{
  "d_mlp": 704,
  "activation": "swiglu",
  "norm": "rmsnorm",
  "norm_place": "pre",
  "rope_base": 10000.0,
  "qk_norm": true,
  "bias": "none",
  "init_std_down": 0.0,
  "optimizer": "adam_atan2",
  "lr": 0.00146,
  "beta1": 0.9,
  "final_lr_fraction": 0.0,
  "batch_tokens": 32768,
  "seq_len": 1024,
  "dataset": "wikipedia_en"
}
Each number is 128 + 24 x the weight over its row's rms, rounded and kept within 0 to 255. Layers, rows and columns count from 0. Numbers have three digits each. The size before them is the row's rms in percent of the matrix's.

# up: layer 16 MLP up, 704x256, rms 0.0723, rows 53-172, columns 128-159
# down: layer 16 MLP down (transposed), 704x256, rms 0.0646, rows 53-172, columns 128-159
# gate: layer 16 MLP gate, 704x256, rms 0.0752, rows 54-173, columns 128-159
up53 091:159145179097127095135111128132126144133153094130123080158137124120151116117129119105122147125115
down53 094:096100107142091147148148111117138128088102167121137116127100115093086143118101146144142138110123
gate54 098:134124124124152137122138073123140069142128152116098125091118115083109164115120135133124065156115
up54 099:115103090124145138124150148108109110102168173111109120102125168142137157163101140146178121132100
down54 097:119152130148117086124121137072142150102117150132072130113120120104140094181064106106149088110112
gate55 092:130094170100110134142126122097089122096161126151105108118130125150126108128121138153086132124084
up55 095:138161142157099157111132120099132138113160156161108145135104115130110118162163155132113119116124
down55 095:168113104103165105092103143125121123148102129131118111146111132147150116068095121105168110121087
gate56 096:141100152137118120121113197115085106155108159151115105168097116089117136125141106121126128109144
up56 096:137105157132086111150148176087125111131095107112121148121105126124110173193118179131092095147085
down56 094:127134116098084139145132113103101141107168137084125143127124142125169114105120169121152134147147
gate57 102:126110119120199123094132120132138122120114152138172109102142090136147135124179111169145142108130
up57 104:107115106143143137149123136167132169126126116153096169111125135130135125124082120127134138123129
down57 106:102138143112161121132128125088169119112139136158132146130112106135155134141164108175145141139132
gate58 105:120080117156109152111138149135123149083122122127115105141102134157102148154107137189069117164087
up58 104:120118153114114139150076156113125121104142161167169107155150136139108126161096127151145175180099
down58 107:103145184107130105124151136132097185157126094118157129153162115107134144211167160105116160162112
gate59 101:115105096164129137125140130153124101130111120077108121154122114136101159099166143111125149081168
up59 100:128155101120125150126142164130123106139077105096141131112123091151126095129180143110134160159091
down59 104:110167113141114150156145127125113106098155153134126148140107091127148151151087101129102174139108
gate60 100:176098148106136118097165165109061137102167172133091127096136128091091142124157130118131129135142
up60 097:110124118154126123073141162124139135134118109127150119139172127155103119144118111113113102116136
down60 097:138128138152161114155117137158127143126169167089095151105101108090134100082124112156139118137125
gate61 104:150136147095085136129155142140153088110124102163160122138140148076162112130157078107136115103167
up61 099:111098138120131151119175142106097151124116155111136079105086135140139137140149136100182120077157
down61 098:163109128156122106172131098158107108113111114117141121132136108140107146113081193137116112135181
gate62 109:116089122139099154155140118131165134144123098106119126128153131096144138121079126145079123102134
up62 105:158111158144104130091168123142120086128101098101173139112091130126095132128111087119124147137115
down62 104:109085140134128116090132138139092121136133108161155081144118091137140102134107136107145132133141
gate63 101:177130173122165118133167103132118103173088162168162135151125113106173086116127090103146118097138
up63 103:131148146132115116127121125137130095099154103163097121146093201136105135140159121094151143141083
down63 102:148106129097094135153141150153159126070173088135116110096145114114090136152123121139108150127166
gate64 094:161102150125148147091146088088157150121148124131119081142122148154127140161151131117131097143123
up64 094:098115105130121145116169109133149117138108144117127086096175105133114127142164115149153144125097
down64 095:134102135139107126134133121135139178150159147118161133136173124130139127141133143112071121107146
gate65 102:158128173123152140068112135118116097137109120161145098146122127138144098114146131121127154124111
up65 098:080162125128146131091155128118105144156145118103119168111136094127089121140162161138151136169133
down65 097:144129105153121113100128143109155119125131105068153092113082127107166140120113118122104100103114
gate66 099:176131116110174104103130128124149186131108141124118077171146159128161128120126142126095075127171
up66 103:171187121103171119100126135123133088089137094140126109110124138134099124113115162154174146137117
down66 104:150132116119155084150170117128086146114158121148090109146076120107126117128121116084140125115153
gate67 104:145085127187133113119125135122115132137087144148126132157116106141104109148117135135122131154132
up67 102:147110160130118138113144137100131152128112104145126125087157123124153146140142137084185131152130
down67 101:147142090154100149164162136152172146140163121119136129179151075106096088125120134118108146154125
gate68 098:153153160124099166101132095128131159108103150134118102120102145134152108122177133101125146112125
up68 096:119154112125112082145126126126128107114103124087161138138138095126142133135111169178104101081118
down68 092:133096134084101095089144091148138163143119121092093124134107175145151128127161093117114166141137
gate69 095:165152148138136077135088151072114140122089138148090143117147129106133134090140133153143139169175
up69 097:136165112122185128136115115166152164151136118073120125136144126164110101140145113142138172144151
down69 096:150140126090107136124113138110119129118132100135155103112120092207109132110092107071131123144120
gate70 103:119131167138115143141152144116114143151095124133066146137113080105142108130090158116107120098122
up70 101:127124125142118137142143151127133148145085160135124127190123134171137165138116143111146156147142
down70 103:107127112129137139127135128084127100118093123152129108129133102116118131138140079138146171174114
gate71 096:145094147125129155131137148129107168102138162167116126126167136111134122160090148100133105111164
up71 096:123162134128129172108150149146117165095129151124095159145144135126138124117109135135153091142124
down71 095:147089137153129154079137101087134151163124143110159115108121094145124122120110130113129140165138
gate72 107:155092160136125149132156123099109121102121140118158113130135153100122148137162110104101135145144
up72 103:111128084099098096131142077124112195164090104107091118159094104137131158140141140121076115151092
down72 106:137175102117113164093121165101141127163110127149127179067125095098120138168141116148089175131122
gate73 097:160129178144131084120105166113136140151115103117120170168124112189162167154138129104138120153109
up73 099:189136160137144132089111139128150123097127103078139108163118131136136121091128129102160175115110
down73 099:142083105094137138135159102167113139118160174125147136103140132073154117105170138103099162164162
gate74 083:133172099185150109154130085100105113144141095151106115147140098178143124117130124147117147148138
up74 098:145113120103162090084118154106124102175108093141158117149133124095129102141086115129149121147126
down74 098:156118106142144104116141118170116107138135112137100110125139122137115095118110132118127128143134
gate75 093:156121147174125137162127168113091129103135139093117137126109114153176146096142134161151159083144
up75 093:124126137108120123141126104138154174155174171074093121164174097122122113158122166117105114120139
down75 095:149141142132133128074118092104130094145113129163136150117118105120119110149135125137136152141095
gate76 109:125110112176140061167142141155133160140140091128116139120153137156127131151106096118138094137111
up76 105:147140165114115121143118196130119131115113106144156119119137187113074141152130141097180097114129
down76 105:127162164045101140124140148107129144143135136126118099133165124116124115165114129128174088135108
gate77 102:106130121139119139132136143122122134158148117152136136097138126114133123106120164182123108132111
up77 101:108110101146151124147140124147131117136171130091127123152131148126159107116131131115160142130120
down77 099:158114149090141106105100136130110106152111136113145139115140126095122171098104153179089110081118
gate78 088:138153074136098157148171103085064106120146126107072102135095131152125163115167138107122101131070
up78 088:142130113121133151101092152119132139136134120142130178107124121155155097128125131137152130182141
down78 087:140141143100111143171122103120128173139127099104119102141180162122118134145132140121110101119149
gate79 102:082123107130180093156136132138089123197116102119096136124149123163141094152108187107116069161119
up79 101:082150112150120122080106182155134141126114147136115098159112106099146128156098123171165140130162
down79 103:097107086081154144157117135133136156180160084121122141100176108113115109119067151151132132123115
gate80 098:101141112112169102111148161112139122145083111125130173128109074142133065109109136142127087141154
up80 097:136102172192114087145097163136126141122111124121134095107139147148151139150122159149111151154060
down80 098:136172153143122108127120111103088121126138126103137144096112103115123155115091112163149143165113
gate81 092:156130175142108156105153172111145151148146118150140121155169145126167168080129146152130104158112
up81 090:140108138109129116146151108102139162094126112120088158141138106148106094123155134088153155119133
down81 092:148135093151108128147122107140081078150137104127114123066085092150126117179118122152125132130132
gate82 090:119121118118145124112160130124110136160102147125152122136128157141083155105144102094131135110109
up82 092:096133099134130110170094123101129121102118149121151096167120153096149129133081117118135113179155
down82 089:159132168128110127120155134147105129131134119139115130134132140140122142120181134154146143100098
gate83 096:164151116121154121117137111138137150156110106153126151137136130157162103118135106148169148139143
up83 106:166117124083148135144118092145134164101145133131155108149092112093150122116134099126128124096099
down83 105:174145166127085179119136133103069133112177106105116146144104089103143127131176130123114122121092
gate84 100:157117146141126132106204147144161160129130113158127108134114156128155108177199139118082111157131
up84 099:167118139146113115154165132157170148086116121184118117161102157120125100116161095162080083070105
down84 101:123165120099136143157118073155132117134154154110173112138106123098130108103162091198097120125083
gate85 098:111136126138118088137150148093137132111121125106152115127094173128154125168147107147113138129108
up85 095:109121122147159133160133154146104137144123101114116126107154154092113123132135119127128131092123
down85 097:111145123112109179114091094158139132140133119135181102096156103136098110098126130171136108148075
gate86 104:147163111147123141102135149140052106118088160137115094094104136133127155070101144135129121160138
up86 100:177158156108125114090133128125120139134146148117173095127150121136126141140099131179137068114111
down86 100:119131130137170099098134129127190180163096110146138140113148085112116165159145133142105154128107
gate87 098:112130094125120138145160089118123129144150074131085130120125080144113135098145145103134080126137
up87 097:175158148129172064106144101143118124080166141126134104108131118108119122088105133089136113141118
down87 099:135138048132114140127100120133150130148147085126163111074116091153135157133124121142102149097149
gate88 100:112131150096118140136129171117127117177169103112175101165126144117085130105134171120134157100165
up88 099:147128117127083105136083136158136100110115142159106134100090104144136136120145120138120129151105
down88 099:208101150158141096122054134106137104169114115179137115059112125137119114150115143122114125103145
gate89 099:148099160118136121146121151126117066117071081099145123163125132108115165129120104133109136131120
up89 100:146145141120074153123146132122109124130109125125109139130135084114146126146110164132159125127117
down89 100:109141105118116150116154165077112147069085127158116135125139158141123133129149176170140113134104
gate90 097:110121156160168107149128142123108150156157103087115153109153096113120063120111151132147113136177
up90 101:127126143127108113124135152151152173132174155087135114119100104112098138126135128124131142107131
down90 100:144112117134073126121117135155117096088112135106117085109081137124125183151145087129164123133096
gate91 097:165127154170156123122149149163108151143129105173137115153148150109155103146097104098119142139104
up91 099:120157079127127107174187099131086145132141117117090154126126127135166103130090169119107108149126
down91 098:141144150140135094100113120146097137131125143148165187080098088113115162132110107094112148155138
gate92 097:157108146126107165080125138115080121127156109129103100090131134085146087140157144152118141114126
up92 097:126135124155100116157119143131177103109202129178126128127098130123136104120137158105152106140134
down92 097:138125125107165115136143143152141161126138104122151138137133128102118128104099090148066149147173
gate93 107:181153117166132146142153135117085108099129101162157117106102124099152088126126113119127101184143
up93 102:150091134147186113081123150129075183125155131139142113151104088182113171120127147150142147120151
down93 101:098159142144107104162193131138112145096162116107110112126092095144120150124146143114128117145106
gate94 098:127158125131134138132146145166119140184114118105126122147116122174162138134118137133145093151131
up94 099:148137151171103127120099101149132154139175148173095135096154116100126089138109135133137127099127
down94 099:178146160102129139133149141138144157180151130155103136099140138127137127139144119133119055089130
gate95 088:153171111135150090090162112155127120171127133130111163086162118110128120120111138126129163145136
up95 089:154134100107121099127146077137127149112123132126140170126157129118131144142110115115169132119120
down95 091:126120140094115137157088140117102151088138115111124111100121125135129104137113094142135140091134
gate96 097:129095148132113168127133131124125133099104128136149099142173136082142124125115108133133139135121
up96 096:113135152139173135072135133141146120145142086176107095080117108153107165140111135130083128124130
down96 098:131156125141141137107136156111143159112129137074141157184169145125115123081108148142153103155076
gate97 099:134135141154128108133117139150117154130116090107132089110137079105153156167100110159067118103188
up97 107:102109116162097133117130086131122131136166098104128125083132145132096188139160130102081089121123
down97 106:127129116133131164093135107122105139103171122092157174129124151140114111095155118111160133154080
gate98 097:150143116105082189139147107156116124111133117152129136095131123146137179128155122104122082123128
up98 097:143112105117151092179115126099140088146129141104148106057106095107185137086133088150074163135107
down98 097:130117108130163147110178132121134109127123142108155157152128145142140085148132121103100135164136
gate99 090:168159104122161098138142083153166106160145084138123148126201139149157111127129121099117103146105
up99 093:135098144154148161106130133156137115135109125183108144150155124102159098124147121171118137159133
down99 092:151126126179138126122143121118148114177157094119127125162156113139112117123135143106127120143107
gate100 108:088134078133142149120104104128143146176110133150154107146153129143131084158115132136121107103139
up100 106:146144112154101129095135133164144166118168128176113107135148119125106145153123173178073098131112
down100 105:142117127146112135138111107110111124150180142111107084124058124154095131164143145128162143112156
gate101 101:136121143137135127119138156154094126129143111142091122080125125106101139105153152181137113157168
up101 108:106116131115074143165149117147157129131142140170103169168141140091153119124090141131096107150103
down101 104:115149124104152125101090147117151132105122089138146131116137104125115105145118097126129099121112
gate102 096:127120130150125118139132155117084081181085035142115070106095171083098122126159137121116147129108
up102 100:137138134118127098094144139102112147121097120128124145149125102152091111140148141129127146142140
down102 099:158140118153133072109118151136127128115111170160064097098119145086121129125113108115161155166167
gate103 097:132136147135137137152150141143122128163107118099150125141143097147093118109132091110135149122139
up103 101:102166107136133119096137106106091109120128130138082143104124151141155164160168137161128108140144
down103 104:114123122117100115125146128131135122137131116090087114135152141131132109154127152121151121173151
gate104 094:161112093139157113129161084148091092100158137172161111111112125146105155099172124161134134137126
up104 099:091135134145128150150145155138082139113163121084118150139097121112112142081083073128132095110132
down104 098:091123119100128117130137122074155124098117126115144166119121123156170063145131146102136155146096
gate105 096:095113096123112134133140121110081124145135120139122125120105132078110096130104131133142112107093
up105 095:145117150159105117145118142140131092103121126084120117091150132160129149152129095149099129095125
down105 098:107154116150153150139142149101110151168102126114161128128064146115147100158140104149155140094118
gate106 103:093161189114138097140133138146099109131150134178098078101127135104063122143147129136108125118107
up106 104:135112132195114120148133139129111174109158106072091141173134153173116118093119193102173121126158
down106 105:108121121153130133121123089129112137110103115117108106100135118153123152110156089113121159129155
gate107 114:120145149128163104145139101148129123172121133144145109129150090134115079172117095103125152109139
up107 115:123144112097163107171134108104159156114165117120131148151096145141150140133114117141151099150085
down107 116:114176142146112111139121083088116176123162120120140130129145094138162141124139057097131090133129
gate108 097:142124123104131143152142159126162127138134109152123124106161102124138076133161154129148171110103
up108 099:152123117120137085144148128116147113122124150095120117139138077124131105098109124113103088150123
down108 100:154116129138156143123122176137082118134099147119116159157111128145133152128123133120120163137154
gate109 093:134078118147128154085138064134054123111093143136138107128117143128144154123136125103127093141085
up109 094:139057145175140091151146169119121116146092160126092142121147108164179146108093149149145129147117
down109 094:103138144132086104105145121131130141077164092124156130126111137110103138132119081150125120124133
gate110 100:118130132134129155131124118134121136112138125139152100112153106125120047156157161106141159112157
up110 099:109145154120136127101135139088124152120124083087118166142150108117136124110160147144130130122147
down110 099:100099105094157115154134142133143128114117155128133094057126124127119103131110131090067187164147
gate111 113:131126141125104120145167135149120141104166104096112086139105138099133122131125136136145113146121
up111 112:131124136147136129138127095143132131089120177146153151131121111137156159147142121151139178114108
down111 107:152147124120144117146131088130145108137129088182164094114133111132109144097094123145135135079115
gate112 103:097173133095164088099115128085156150140118137104079134160150130137120127100135102146152119149129
up112 103:154141127115142150112147114118159094146089096157117105128140108150128141131157139143141136119158
down112 102:107115133114121114109099146120166135095110112096129150113122110118140092121099102096139149130155
gate113 104:131110137135142125095137094082063103118132108120124128082100156118127164122113168154130128162166
up113 101:139189115132117151123143106118119097117109127101125157048125108094096105116106109082137141119160
down113 099:114110118091120136128116126117131149160143135156144088170185121123117118097180161123119118144118
gate114 097:142148138138103145114117112116159137108158160116174142131109133141123152153109077165165095155133
up114 095:134164127145159125122091122144154111125111135130122153129106127169106160138164158147128107159156
down114 094:134111120158113093139126139110148164155108148084103107134189130134146076102122151111124131144165
gate115 099:127160153165136078120109170114154110166092116122105123145132155101149123099120115160098171110135
up115 107:115152089085179145092123148133152144136122153137144083119144115142150090140165149087146160149167
down115 111:126133120131116095083116134114134146150104169166157121046113143127123143165127128140101144163170
gate116 104:123127123164104113154149127112117156126138093112111145129139113103121137116147129163107151109132
up116 101:170140151133091097103113146144104167157130124111111129162147118110084138102142124141081151110097
down116 100:123126096142110099144131133128124108162127117126116127137106109102127070119148149142131152114149
gate117 096:146161117141156146111112103115143154155131136110121105162144122143141076128145135133108137081143
up117 096:132118138153134128113154074107134118110150141118121129064132083125151117155140182141116135139125
down117 093:118105110106141127141144089110122133085097097140142099111113128123135140143143094134109099099120
gate118 103:120117153129100119123140126142161150135087113101127138102123111143088128141108089087105092132111
up118 099:115171061116147118117171142119089113113141123154136110117128134123122102138166148166136145127120
down118 100:118123144149054105151144115116119125079153105122119144150139100121116116131126111126127142169109
gate119 098:166118094143144169150137150128094139141153104149118133141106137133080113120079087144145143102152
up119 095:130129152114119139113129120110128120180114170094104119155153120128129140159157104076132113168180
down119 095:142100087094161155146120163121150104136127094099148193145112087123153164125116133160125153136128
gate120 103:144094177071101097088147097114152148138159133130117118098096121143112113134141160089120118147119
up120 102:136142167093107141143114096093138110105108174145117100142109101144089125151168097126124123125116
down120 101:109131138129093147138107114091136127146140115119150149120166123111146133120071142117085171138147
gate121 104:115122138158099095142127156076135101136145059121114123133125143163162143149139112148070151175147
up121 102:162120124120143139147119144138104147096149119169139096082127121133110159131154152153137130131139
down121 102:106147130150153124156121130157132131130105098125113129139093118127144163110122119127089136139138
gate122 106:112163120191141108145117095150127121173116117090120178095075070132114087128132142126144150087104
up122 104:130119139179156107133132129098114139128113122099094118113132104117110096084173112121115103131146
down122 100:094109106172088099166096136171147137161109161121091114153139121127118155160121152134151138092122
gate123 099:120113166121130095130132164118105111092099103092142138154119121127115127165135090157134147177094
up123 100:100143088138153164094125081106183120158142123172130114096139071137159135147143139139140090121148
down123 100:120121116153121134131124110101126190134139098136128126150133107155149122123136121177118096104134
gate124 103:112131120128137149133183080119095141137100110088126140085123131160124168138144121135094095122126
up124 103:147155160136158119177108149129132109144125142149084111169153121118127154146138114074117065127133
down124 100:126135135086101159107107146101143147156107133141117166102120140075097122119093145159160124137082
gate125 094:163110156151139117097140117089079130115129108142134134092132117127104154097128113129106126097149
up125 102:091159114164093066108159159134112131186098147137162143140136104113129181133106129139184153150094
down125 101:168119130148105122104171165150098094122075114161094111101111069110134152141117155143112082106108
gate126 105:127119129132154115120121112117122116140117121144124125159135091139113158161146164122124108177129
up126 104:139120141080126136157094112103145177150148090092123090112145082151168099103122191111121164118108
down126 105:160129122190135121116087127098111123090098148160132140124154109105148110126169101148157124164095
gate127 093:156106124117133123134123113105093123138099134105186093125125097144171122149184150085160161070115
up127 093:172132085120073122134152139097102103115153117108135112138146150131126134130129159098123134153133
down127 095:106136118148119134151113132091132168111178152166090153131116116150116161137142091128098157137098
gate128 105:071164135128124083112128126160128118199091111109119123106130116097133126129138119108129102174138
up128 105:172119136131126154095134137095089107085121110193114117114168084103113104115122171119176139117131
down128 101:107148124112120121102144134156163148178096130167142144098156140156112097084081108106175132115125
gate129 092:144125122153162088104099142140186121150098141131151091142115154111149140132165109117105139109120
up129 097:141165123118166110132101136112123134139115143130121126142144146114130138121125149141131119135121
down129 096:112096153157123145127128111108121137084161111109132182160126124111111134098097154131115127078110
gate130 100:154120079126104148145169147155099168133123138147084133137124156123152127170116146131097099093116
up130 095:132168112125159116165109117135183135163122143116139154112154137150139141092141082127162148121113
down130 097:144137139143093131149147109142152150126121148143110135143112134131146110117124144151140169153121
gate131 098:144108155150144129125132132123090101154108140141174104163135135136126114110121109139141167116126
up131 101:119111113105135128095107113068101106140129148120174078152115128151141132110147119099177175082140
down131 099:106129142144174113129116107131104092093137129138132120130129126133131150129134137122139126110160
gate132 088:113182097149135101091168113116095085166133104128079158124128105140138121099146150157144113168158
up132 093:135112147150146096113069099168136158134112118089133105112098101119104149126133136081105106143133
down132 093:125153082122099121134126125182127133141129081118098193126125115095118143093122152152130138109091
gate133 098:153139125121151100112120150140089155126100128115139090119081140123145121149136082154142094143095
up133 096:097140138077106125093097136143152105121135185160136124112103079164137092157137173094170090169128
down133 098:106104067152144112121128167054153142113129093147157147129117113106094109147142128131104131154157
gate134 097:166117144202105131091126148094137128170105093140145138077129100127139119155075116120111137168140
up134 094:123123101141134143119113134100155136118110114182090132146118153140156134125105191081137104134114
down134 093:148175134147127121098110145072132119152129163180091161093162185077119122163138123096127135168131
gate135 094:110112103155112142105112090157145142162135142112098110096111114149089172137117104113136116153083
up135 096:152142133139140146122086112170106154113106145146122112117107127083129123096123079129144127148110
down135 096:146138098113125126132121162114137140131085106084154133132121121161117106090121128115113154156161
gate136 095:154130125155134128108123086125134163163113142099156106100144165112130130158115092160133129104114
up136 093:128153129155114104128141119084100117157095169094193137123131116120096142108086096099120123125142
down136 094:133088140108142111106123146181156116125119187133095123135100140131117153114127147092131147103144
gate137 099:113156111174144076127149171154110115150124090122093153120127145164162111147134106154115118149122
up137 113:092102130120107131137160142116115109085108156119102119103076143080148157118105107155115143115079
down137 113:112160116123119151147146137114139132096097142091090111118124153058136158120142143116093067109100
gate138 099:156096120148116099115119120143128143123138146129149096154137107154142111153138133103123098139138
up138 103:126076112108101148102134156086152101123092091137148148137075132151107117117142099131107136130136
down138 102:110135100120147100116083132077113117150073131169126143141138127142141092121120141123097149101091
gate139 094:161132117155155133146124131120147142138153123103118109116137138107164153163126119125129118145170
up139 092:119120141146141179154141147153131103125105121109126106097130111141092097107124097128102147073136
down139 094:139145119152130141099130152111148121148146109109113151097130130108137087165128146112113112122133
gate140 101:130109176114125113136144124131106109115091132151114146074097128125174137100147160163135119131144
up140 101:069123130154139119164149147143101153127117116105083106128131117087147136107105122163106109087156
down140 102:134118158111166150138151138118134111133156129179094139120102138133111141149134160107146116076132
gate141 100:165107097153151122107080148133114119129130115155135136119134148086132167132088114189123114169147
up141 106:101106113149132143145147112112145138149139112107101131078159125106132111145140165122098146104154
down141 105:163084136134077136114119165123145143140098101108130108116107160125077180138133116121107096138126
gate142 096:089116156127109127130137101158113091132129165133080113093151144154075126197097174094152096155120
up142 094:129068130100118135189094153100123119102113148092119111134124166121144115146096111086102135158122
down142 094:162148153153085123119136077120110124120105084116181148129129106152153138112076086152133116111157
gate143 099:124116140143132103108156097123102124107091159136109121131153112106108131138164142142160135123131
up143 094:125162149137138135112087134159117091140132143100152177110116116097112096118156110167124099130133
down143 098:147100133159107164151113171139150104153144163125129105158115105170162099110135121122106111127098
gate144 105:107171141158101128100123142157121153128142178165099108174109126119119101122171146066131089149118
up144 103:105158103130138086088122084111127111162152124138169100167128123143115081109152109098096120166132
down144 103:118149154094064181154164131177136121128158143063103120138148128146175129120124150084166097115163
gate145 099:126135124148136132139131118162105087102126140158138105158087119111091111128163158121162113153138
up145 099:113126130115114160158120131094125125160172098106081141102163103098144099153139137090099085155113
down145 099:160140113109122121138119180105153148163120093088128145132195139126136142138125168130112137147119
gate146 105:136153145117100155131123085088075130140098154070094100120122123116098138151105121122131116136198
up146 105:141078117151117069112137081121122119154100072109172078124117163122119133126126104171128140132123
down146 104:136146130088160142118100092127100139109130118159131121109112081145122143135138118161156099161147
gate147 108:158122168127162138118127079122084147129146115128121123127138135115141147112127158116098116125121
up147 100:136131124189142108083140134113146124101174109126132114119092176132155094134118116142136139191154
down147 104:145123116162126105106150147111161098119138147106132151116121129126149102108119151144175119157101
gate148 099:105114139127145101119142113097146127127132094102123127107138150127134119131182145141083087116174
up148 099:108116114107110120134104103124150143100144110105103151140083119114124121169125093119105116107123
down148 096:125129129146172111107109133091131122133158062111164106108126089116144115134144154130115159120123
gate149 107:151132129177121100093191165102098117131112147094149127110156180108133119160092135127083118146147
up149 108:130172147168155132081111104136143088165152139106132130097156150103107129107129142170141101139092
down149 109:146118154106110185119147150149149118119111103091138089151109129094149134116097135126132136100134
gate150 104:089097201096089142132129143132113172141135132104117098166108099128107099145101121136103121175128
up150 102:132077151140083133143120174110144127083133135162111117157146132115097177123132066127141093104129
down150 103:127150134131140117125147119128078121159098131135158097094131120150134126104086118120093141148128
gate151 095:118173137136133134138101164143107167160150094133098087158151128139160104152114183166141119150138
up151 096:095146150098114106126129100127098111128110108065129105116112131093125128080130184144113136144147
down151 097:106109129125180132160193086136074141037122154146114127115126133123155156124143094141146160141152
gate152 098:126114140136112150131199155083078143150139105087128127158132129102163132129103169143097148131147
up152 106:089108134146103125120138144126143116129120143191120108112128128113124145113155133155070071170165
down152 103:125116123149106153140164134086115098126116121124112122135135168139133104155088156128138123114132
gate153 105:127147124164119115132089111135145131169121118148102119138101127091104152152152113105103124104104
up153 108:105178145095082156156168116149127115096113126161124172138069134134144087095126142101113099112136
down153 106:149148110108147128163140168106079120119143111116127150152124095123118115130106150096147137140127
gate154 108:142118109136129074138129140120115166144090146124137130152161092109113132168137102123109162180147
up154 107:128119130137151133179086151125132094136150119125121110149189123157127142119094166123104142131148
down154 107:167070119161154132132128151146133130086159060107111099129060125141120156194147167132089086137142
gate155 097:148158131148114111160105074115079113144104089157082122108194107152153119095155107136165151127135
up155 100:144148148152153134098087119146131141159092134138141101167131129084146111126131098109169118102160
down155 100:170144134134167104102102103142074118122112095131143117135176108133093148127129112123178127099152
gate156 102:111149138108149101133116091120136080137122113112143161104139101113089107133135107118125091152114
up156 109:142097117148151138108134121135100173156155158165101148178145119121144087128114143150110082150121
down156 108:176129162157152112138127103137145176163151137157121206114162075117105095149081146141117117124127
gate157 104:149144134101158110147100105113107109125112130123086065118118156102119157131133150121173125150121
up157 107:117099147107109136156165114117116118103160130096110107127076136117133143133127151127148084072146
down157 106:118122139108130135088122121170129151151131133136132104112149104119144135123155125094105154183146
gate158 102:117087125228140128110173124135164138118161108144112157081094128099104107109102112126140121104108
up158 098:124135141099132132144170162142109115117154125102125125115131137120139175076097174132112125134156
down158 098:125123132160060157088139087123150145140102126172140095159142127106155151108127106147150151154124
gate159 086:146103121121145102072114096152121154134135139131103115158122140133106130120071127142111119088093
up159 089:173151116161116121106117139141059114154119112120101131124120117130132141098119111183113144111127
down159 088:094126127112125136134124110144176148119111147166165130133151133132146127135116124083151117155125
gate160 102:124124111117162107122126152109141099110107148107114107076127138141155153105096127148129145105163
up160 104:112113153144147165098166135156137124140098161104097153110137113081095123094103120090153115140112
down160 103:122141118131123089136151136096152141157121095178119133119085129117121170122156123103096082140104
gate161 090:130124147148140137138097143108112119148117142147077156122118111134146125131164154151125126135117
up161 100:144101134103106146132150130112130158101133165142091111117141125132093182148148130126132146127159
down161 099:120112132131075131144146137134141155115123132074161118172145137153125123107134108117143101105146
gate162 103:113097113119157145111150154112155126137105110117142129103105165157128095160155158141152110113143
up162 106:114132110147099113135117094094123088142138139124104143117139116159161081135135135159148069141156
down162 107:123155109106159118144155138101144109107111111135138138142118133128137131134145121090100146126099
gate163 107:142173103122135101093126136131147109173124129104134119166164090105081155137149149155124136121106
up163 104:164166136116094152143104123125123152104161129101132157160111150135134171123113084113098119153136
down163 105:129182121141158080129106137153154138109142109105108169111105153107109109099095101116098171124176
gate164 104:149152133164113110131121153097084131143080114147112107111096105136117148096138098133138139132112
up164 101:100136120144158103140117158155129161121138075116146147146152090124116094119126128116150181115124
down164 101:140125179114144186099139116129151166154169150107123116133123138177126110139131160167128112123120
gate165 090:162102112172111108173134139087109130137134115100118157116118138152146168126130152102172111127116
up165 091:128171121138123132148143147175126148164095154185112103123132155113129115153119141111107118177118
down165 092:082077124171142088163157111119103148081166084137121133117143114142133160109163106131141156145094
gate166 104:088134116119093091117171101133106157141126108110159101113135139149136095143109154120149126155165
up166 103:099165105102152135128131131132161127153131163156096122159112104114165112161150102103162120154127
down166 105:122145130125132123110139113162127072142109114141117131176131130148165134108157141126158071129111
gate167 107:159128146158119140137141143137095092120107140140099096114136151117126139172116107159132156107145
up167 108:157133173118123113135128153122135091126114166117144125104131129139137134143136151125165113103125
down167 108:136135124114107146116125149129118109154155130143143132128143130158109149138126135121136154130183
gate168 099:186095153135148115126144160119146142132100112145134122119164170147161127124105117107167125096092
up168 101:097131106129109157149146146107117138136125091112144139145115123156171099112128134167165110155149
down168 101:183121178134159100153140140146150138174124138140177119116158147134147112152161090119099145131133
gate169 104:127169119173145071086130149159145187112133114142136141164144140137153113114085103147141143133139
up169 099:133148121125113135129103102078121109144174119123114140138131149126160113132149159141158130148140
down169 098:138091132093132124156113123129144108138100121138148106101126167092140127129078131141126158108138
gate170 101:202139143124124128143127114092102065134116123130138132115113122113127144098171153139148119149122
up170 104:155100123150136119150155116107138112124093136124142098090094123105111142162078095131154136149148
down170 103:126109106138133129130153149139083116175155126118151148138118115125115172093121099144126151154153
gate171 100:135065115162084115170093157157107138094108124107143153113132159135154127169115106130118113121119
up171 100:132146144101104153113130093131122127137152101128098135079117136111177127162168139105125144082121
down171 099:124142142114120140133130138146113120112168126136112134103117111137126117141057127088123159126138
gate172 096:132109158151086105098172122119092127157158176101106088139140097126102126101115125084157143157163
up172 096:131137162156153136146179153139164137130140122144129163135139119104146066164136149091182095157152
down172 095:142100112129162139110142087145150118110141158141154108130130088152106138124119102135170115123156
gate173 106:070126160144151131088170153144183146131130116107149159141167159153112114155123097115179147073162